Weights of a small transformer language model.
Training: a variant of SOAP for these matrices, 159M tokens, 2431 steps.
Each number is 500 + 50 x the weight over its row's rms, rounded and kept within 0 to 999. Layers, rows and columns count from 0. Numbers have three digits each. The size before them is the row's rms in percent of the matrix's.

# layer 2 MLP down, 96x384, rms 0.203, rows 0-95, columns 192-255
103:501489497489414527464564448547441445467505469555486509445426506419504548548525531436481473421552452514548427516540480523485493467557550575485414423422445410591519421483513556601476486434621510
105:481494531476502530480560499460490529541458466514465468538518473331519451481464536544491544482522493482460448443468465535545483480488444571548405521428451558469558501501487508544425557555621491
111:507507565478423523530448499538375547469478540531409494550516548485513444594512507444527552398543436545443454482497487508518559600515483451488507433447445511468538385556460454499512534511481527
112:454548484537404571462496476545557441525505544511489552487495512590532434500487485531638463435479592475547500438658427516476539554508436446451477517542520500483470533466446548494452519419446549
107:510453516519471463546548496473475427565457468455508498534492443560449453557496558433572561479551524591653520420453575456440614608542493489544574527460556481501518500516475543506476455428478499
097:547499503510531482451433519565432417535474485410526494474418456579435463447403514554554564517491451576527509496531544479415472541534471476483557493446439567455520427573485501536508498525462490
098:624533374524513482569554450527378457514505513470554566545458517502542543638537485538500497581548492533513503566501489508513498546484470519504471528507526552545476534486510502553418494494544532
097:575429533483475414543578543595560612401460577581456491532434568528572545525542517470557660519514467526536613527429548526483440588431442462563505606607507491509516511477411393494419479618424529
093:549483560539480461483557453545428530489484540424532509437429524459455448580426549393477464516491471388503534552581503437525562526588521446512547498490490445477502520534465523486569569429507534
102:564449527517532502524544458608495485414474566465555446496589497509587510466526493479499616429499503386527476492539533521479454548527501451501521452497442505673429545498535526553336385622584533
094:523480521451544522568551511467477598596508459602515464487509523499456438411447527478484555474372502467509534460503563490501420539418575524459570524489570458467535487437518497505492410473473498
098:367497559444543439492467455401499464514481496492444496517539496505367489539543488467434521542484461603491467573493471505461591415527494364507456520570552501430478454494561411491503466521476526
101:502551483524556485450494498569553511547489408451455448477409544483518442409495410597574635506496501596647508497508446520586461513569478503568455529515489535657497461496426499614500473494522483
099:558519459505434514533577474449530489489436540434500482445442487611525544547470494460497526512518450436438457554465522530515589448568545507469461517530450574451484408486528467564467533497438438
096:437462559480457500586496559491448433601521458554554468461535499590485533434484473531506445456316487524453471508491591485496508386448523483446531575510500433511397528465505580478465550520516526
100:548478430488516522550570462509540563463519480504502442447531509523510472493448490491587497459577590419438521461534478555526457462535560374500581482486421533444449632543523486587480469500509528
098:491546517490477398457509534467510467504519450520560559585568455472490532505485536513562449420545474549524489478474499467554539498625551566572555346417577468477637497514457477487471539528550562
098:515496512528497464518554499473420511503432579461528432511518451508447514611502500469458530378513494512506437448418481532446529571477505489504534518506514407566505513539558573575469623476513552
100:513552483482525459529422486469470547486498480525505549544481520388473401507491514419501559504507595593479416480470561399522440517546507446551508531367511504481448493505554424353488553512408526
095:552483470478593611484464474526571451506512505557545557459534527458527563469519526528464464480563521527563478454434440470503583478348428506526568486463502479502465496506543505532534524544417485
101:438496513519542510482348514411451532504504468446460477550424530392509551492473481437532458428463372501446499492471487466504562538511549413489587547460552565445524528547442443450512572483440554
101:464455498459512501455424500489502497473488559483569482454506472568508446427505513442444455415547495443488480477432554444531585503553501519467498450517462528478585434515509462470595459516536456
106:422469447508454578495516487581517611553513515483490518505447520490447544481573553496483475414445511419498433397502416514560362520461526479525494469503508536455539489508493532572448536466559483
097:477471468567530537522409472529494464440472498441518488522499486643448578541455444477555477505467438420437481441529544493494458428511536544431638487381530456418498558504514432431477561619410503
098:535454490411457542481438524506472454581529558527557487556524633455421551472477464526630466443418495541515479450567488571519428450457537508484430567582392417471338533440527488548461448523491518
097:528530526541562440509536478502469513535440516558518564549464483355493537454533498465491525505456431541506537465512450567546424410491514468521490593431390517497416476465516490479551493489554517
104:422450476477439492405411479457647546485474521543474517461501469435501433570448460486434496523351486462575516511433518457460518536531511538443482450453568517487487483526515562524569533539498523
105:567483460477496471590554499563493501501513566477478490506434546419505429544535526508526466508440548496553538485540560441612586592580475487487554486549559456565547411525546559607475505542454461
098:544463452463547378476455578551456421540533522507554493516588465551432539541605503510500397509351531522378521542520496541534514453550531541549414533549550509413413477503518400374565482620448504
100:532446461490480633440404509593536489473474424431477491552651478481534423496557493434437489550542503346563566544539444470474532491509515591473538555476487437474442532533521451431520489484543530
104:474367496420532509601490477567453496473503525518539469446545477524481541576620502473501441531611597489520443610491460518600654456553490542496602509549467476477440496494529503485510375465549502
098:512419490486575461438445526406457493476488485580553544456499541612437509503466447550558598513507561518549456464565465474503490401446560498450571542485464442412467460524534532413528484418475425
102:387522454537519444502448496567545449614499463491607458544531534471549486499451541479531536444532452443457487492471436551499492479512462622498519424513530513515478465507632503549455522417527533
092:574523409401474476489532526456524540511518523448502525584492458560429595502498481488489450482337498442537453492612485429522491495510487485496534419508573437554526461490478497456475450479509399
093:469564523459421444482588443430523481459425523495537569482433503333492524467569446464452465525495478492505513523547433569483541487409550614471378553467576504512476556555497534568502450439466466
092:562462486477505464628428496581475447499467554417508469491483516544440478530483479559502546444539510425625522491485576530595457576489446450497533459515465508499383469473570496473444515500471516
099:521560504456523439488554455519537561505542508471527568506567431548497505487536522494443476499568576475562512459367544425583461515589492392481555548480491442431483530473515362628546519512571494
098:400459452507506545480436509450431584475567467507535508463507608570497518464500493466415491476478528428462542543503444504456546460553495440522466530514372559519596581485548505568471536505522450
098:502593524539506488547369471441523474378513449558568562507546414577536466502452446421551460483522504593488437489505606527402564485536459471457492462514533397559532558514462441416508556423488535
102:430508449433532462437444533503564469479436486518475457475594498593512561457465542565504461469603510455490578463520510539505539427494501507507412494460559409562500534509520554575548580524447502
101:480521565520487541478472445430544526422530442484514509500467466472608584499455499461518395433611386488391538490474535513452492546433494450545555569469488471491479512479548494513497471396465481
102:558421547429535544516544493550510476462476497451454484398560444521438546484508474526534429564510504461487488457545564526431530492495494412483500618549393438443473489431437534502435540454472460
102:491497458509519545495466458531535537532503533497460512447539496500465509486504519527575538498519450493588559464390482526499391553357533520473559545372586527460523516487523457582494536504431560
098:627541485438545490367560487488443494533479502489484521438516455535477463567498440516442460514479536519587523527446515555493451434492426533526502502355544454541501543423482473428603516505424472
100:576487500476469596593386481433488563384554480505544542595448535476358495489551492560478472483552445335424445464436484484474445532474503542559540462481515422576520481572475480543363485561584456
107:505549544480530460463509529470414558507482459531517501484513479532495503416474519477510518540546344417553461427466557538454397501459531505557531462581515482475393479478551507383455526485460560
092:468511542520518510446434490512493542481489547568519563540437505479480476490451529534505466569485538447534569505482477445510561446496442506490554585473416485500510572477549505485522600508418505
102:511493607542512546409403412499547545454473486414528504448404531465525510472535529557381565532506466555453526585487418459440530417541479428554536467534522522487518379523565429514474418517548546
102:462503547518493482510510473398514489492529503478522443510531491417562574480542508421549412534473524492503444497428518522518486525592487492472645444522496537537473513419529541500536520549528422
099:559516521522518539384472461504598525477492517561439456510502499527475497520520468517476434508549539473549508620573459459582486447585497582522485490417523512515502542502518494536619432525497484
104:361580582406495560527527426488531584510488496516445508575347424532586456516490506562475463517482465551569608480507478462491539478587452476503523505431522507571443496508470573519569423428487474
102:471511542468509395436440508507526530414466568460441559451488478525483427494459495559540490430576491499555585504431550479445586523463437473519537596471502493429513514456476539390529516496516489
100:418431451480507408607523525387339366407557561543599444500467529469420499450519573553469511520362499480498516447508589534540506490465501562484500550514534434483523523456514424539513432522515533
100:580512520525567462483491508521520531519529506552471494484507510528536412521511510419509524476472490552543395566452541455551543545501494531530516447436480520541485436505527386497551432523563523
100:558445556477536547612551489513477469490514612499506487457480492599495572516546489583521453576420487431524515479423493532628480481447481505389550490539634492525612563513483424552508381581469517
103:458481536475591475581573511473617460472554475577484504481487490458495464456459408472478520592552462477513562554488496539568390462399508532478467477418431510497459489485506490429537502547517459
096:477498538559509468423464515437429561482524594512512514460515544474488425453477496493572489542589590589523466531537395508393452562481519452559405525511493465525540524454500566530479522443522459
104:489541547442479543395464478497481461475468530485553486571495503434460446459470543538411428525546604528564517490460448501534564442423442508523514481427457479548538510473475593429502481615487430
096:512504474501547534428451488533504540571479510506461486456558472439528481567487538496487526455480579554578452511519513479537598538518445591507553436544478533477507499511529507472432502458633520
107:507570536401515493521523452461428567465535532550554610477547470475476418368499469460475460419483529523465417502534459507465456540487463552480456644497515462397538520492454542484519393442456484
105:502534538514473480521556508445469434513558558527492382471506525537470535448477531499623482539512497465567393496484464568437523533420469504465443555493464470431518511496506579562519533562567471
106:623505444521481424391362489490551562526487517534546470539449565438543524604461516426556381479499512565499448511513529550565422469470501511432477484569511504464512453431572488541593467472484526
092:409493520553451491497471499418479514442499476530476529491511541457582508400516531482467572581562453372462564532527461459433499484452489357527526437454427513525497565516494517523487534444554469
099:404524518505499508485537485496500500485504505579605463477458524472499480508506475357510528528557564473462451444492516505464486435479473509463388559518479442563565485531499461549437490460464508
106:498432600516496446509438515538489426509480480387595483475404441424542518495576486462461543571459477450545540501478379479582521508471393527500538534522512511533411558493487458471463426433566469
107:449602524558505461472480487530503533574426463472551505594593530485477445528433498471488428560484547541497547521536582544457361558576514455539482541488476551518494493450608429516520507543545475
092:503501519512427542573417530509463534561493505444577502445410500584520500431468503510565548523487412494470526477557514462414553452513508532505451596533516513551594452464484442427447589521502471
102:493446514453441434370490440382554498490522512464556606483546495487480437433580491440424556537489539412584479475506467482409566488493500406476489577622510487536456507491490468306457450525477451
094:533526438510489522478530490540469498464500543434418449487525470587460401509477456380548500383460540535575518531458515454508543616504507534505594501484491608520551537522488426598528472444440508
103:449533497571506549400522478543484498462477463492547623558496418482505431608463561395505455489582467543452448531495573487480512604556516472506518491524559477514449444549582472500576622498597487
106:521527512399464472523414500537553418597528516537522349483571524498565642473489490566481519531441494527479385465552610595478504491577493465482525386550533520527401457553527559497408566529520583
103:449503505485458563485512493452487477552514517538480475452568458474474462595470533466503645484540521542611468490559447442444602522477517467485521497464414424563451511557520437459466391486468494
095:394490520437449511541386475443561478450492495560535488484553471466537432531491497462423626556541462555413546519520543452459484556500509481475596477538477511476569530520498511597610391542511477
094:553481554476519422486414490516553452400469546387564483484498563512515450496476453511473469591529569502531566474510537463482548547444491474496511433458448491576482535492474498382408523467484514
101:568484457504514482530440450442617492527476442466452395510483501602547513535461498525466480566431523543535517442499506580420481435602483549486556426422400467483465446506538437490521547467433499
093:457514422492530495491443471354449473499462579612504537502451450382437500583503434455426480479614526568351460507489477449488502539511563501471529506493536514467457624537466555478532499476522466
097:472485546503519488485553494503562459485531525468495475610607492563426473497481507542526561475441508544413499507503437502513487541388478457410499514447439502414487441499479429471494471470431509
100:443457475463451541527512478535567460475474555463451549552661515500578489482487516478533543517395512410559510501577499480496538445536477484529518573553508463539461497541509503409395461508511563
101:484451580540490509546458495468583479547553498509527461453557467520479520488463438532475437427443444453517471453372477471435415519559503511539506522501462429468454500521477457454530521483473474
093:532459539514518528500451486427557485533538467493459385523526529537574609507457499499475553421473428489445545473566518491453616521457550478571499485529479512465433527467614459496431537418424498
097:493512485508554563620514538581526536457473534466566414436534489583555512515505541478554408463536529427530495367421454609489388490528547483554536494538465440432554498546536513537449514473540457
096:494572495550518486475462588525502446519491520505408446483531460518589408529496476485490570488406470499482525420503497454485515511473466590514598466448504532559557544518458551525507354493566466
096:589545465492498431457457508505395453581537541461492535502511481427453426531543437583461497486516495523489519540483525440481532589451499432434598536513550545547437500557401524487511453442459541
101:542568506485530422510537490402467503570515553518444462529557434526554529438535498447577561597445488563519488459488527550427475540506526425550442518593516474525452486505453552536452517555557513
104:425544447423511468542575504526465553444544516572532574555422495502535565514573521452509476489561524480558428572486530499423575524542438489516556457562561531561514561510494496425586414438503443
099:499429504507490536510558529524398507452463433599468490458549571524495477485545507607539430526422518549440511482555493575484461574484473534551511512475505515560431514495552547538442498489532483
099:469443495431491505445549490435409603517497471502422398501424475485524419527472519493465554473531436445486532582554466473523487456552512414517592499449537515482485595447575506626543424475473442
092:485523522574573562429541529483471434509495499484488510547448522577527586395538561460582449526449513479532520440525539562518498608534466530556530572524529507423463457500518532522504521501487501
107:426517448375547522537474500400495523503578585570484484459585531523511464430481579556439531438474522461461504571469430492472554534433561399480515543510467454483559530494528480466421360420455527
095:457483519445543539484510493510648538457499466594459452546640412453434530506487433529496545554435468537492477468444488501623453403516555524510591532517621620396556501442495502530558460485527461
110:460559529525453599500529443551546425511471476555503601459533579440532538546542461442527556472579458580561541527444529512498588384452487554500512612437505572462563570544518526493530375538449465
097:583506517505496411541532490527490500530507593560484485477505504502538519482523451454564514458492572500437539514452519550534529506558536510411500474391539465601594497598517498455420516537486525
095:437558553517507545431548461536487531446518430518456488571500498451496442526478500521493520495585507539515622450489453429448502537417472395469543510468433535403512495504487493497494528506565493
100:522609488454540460590574533518528472483525585518535525520421419557614458503490420475489476465522488457564472512513561468503541515544478613569495520421528474518528473501542472569503513545523465
104:470473489518571487450464509473513390498536492502371488494521494473425539496444485500566579463493513587509466433487549492471505517474510536576467478503551442494517451540454588505438547510454506
102:455480464472453500569482482506510519438469457495497510457358472564401511535500454505547652429495539504456550512470455462510479575458507507417504510431522442434545509564457522507551448583413503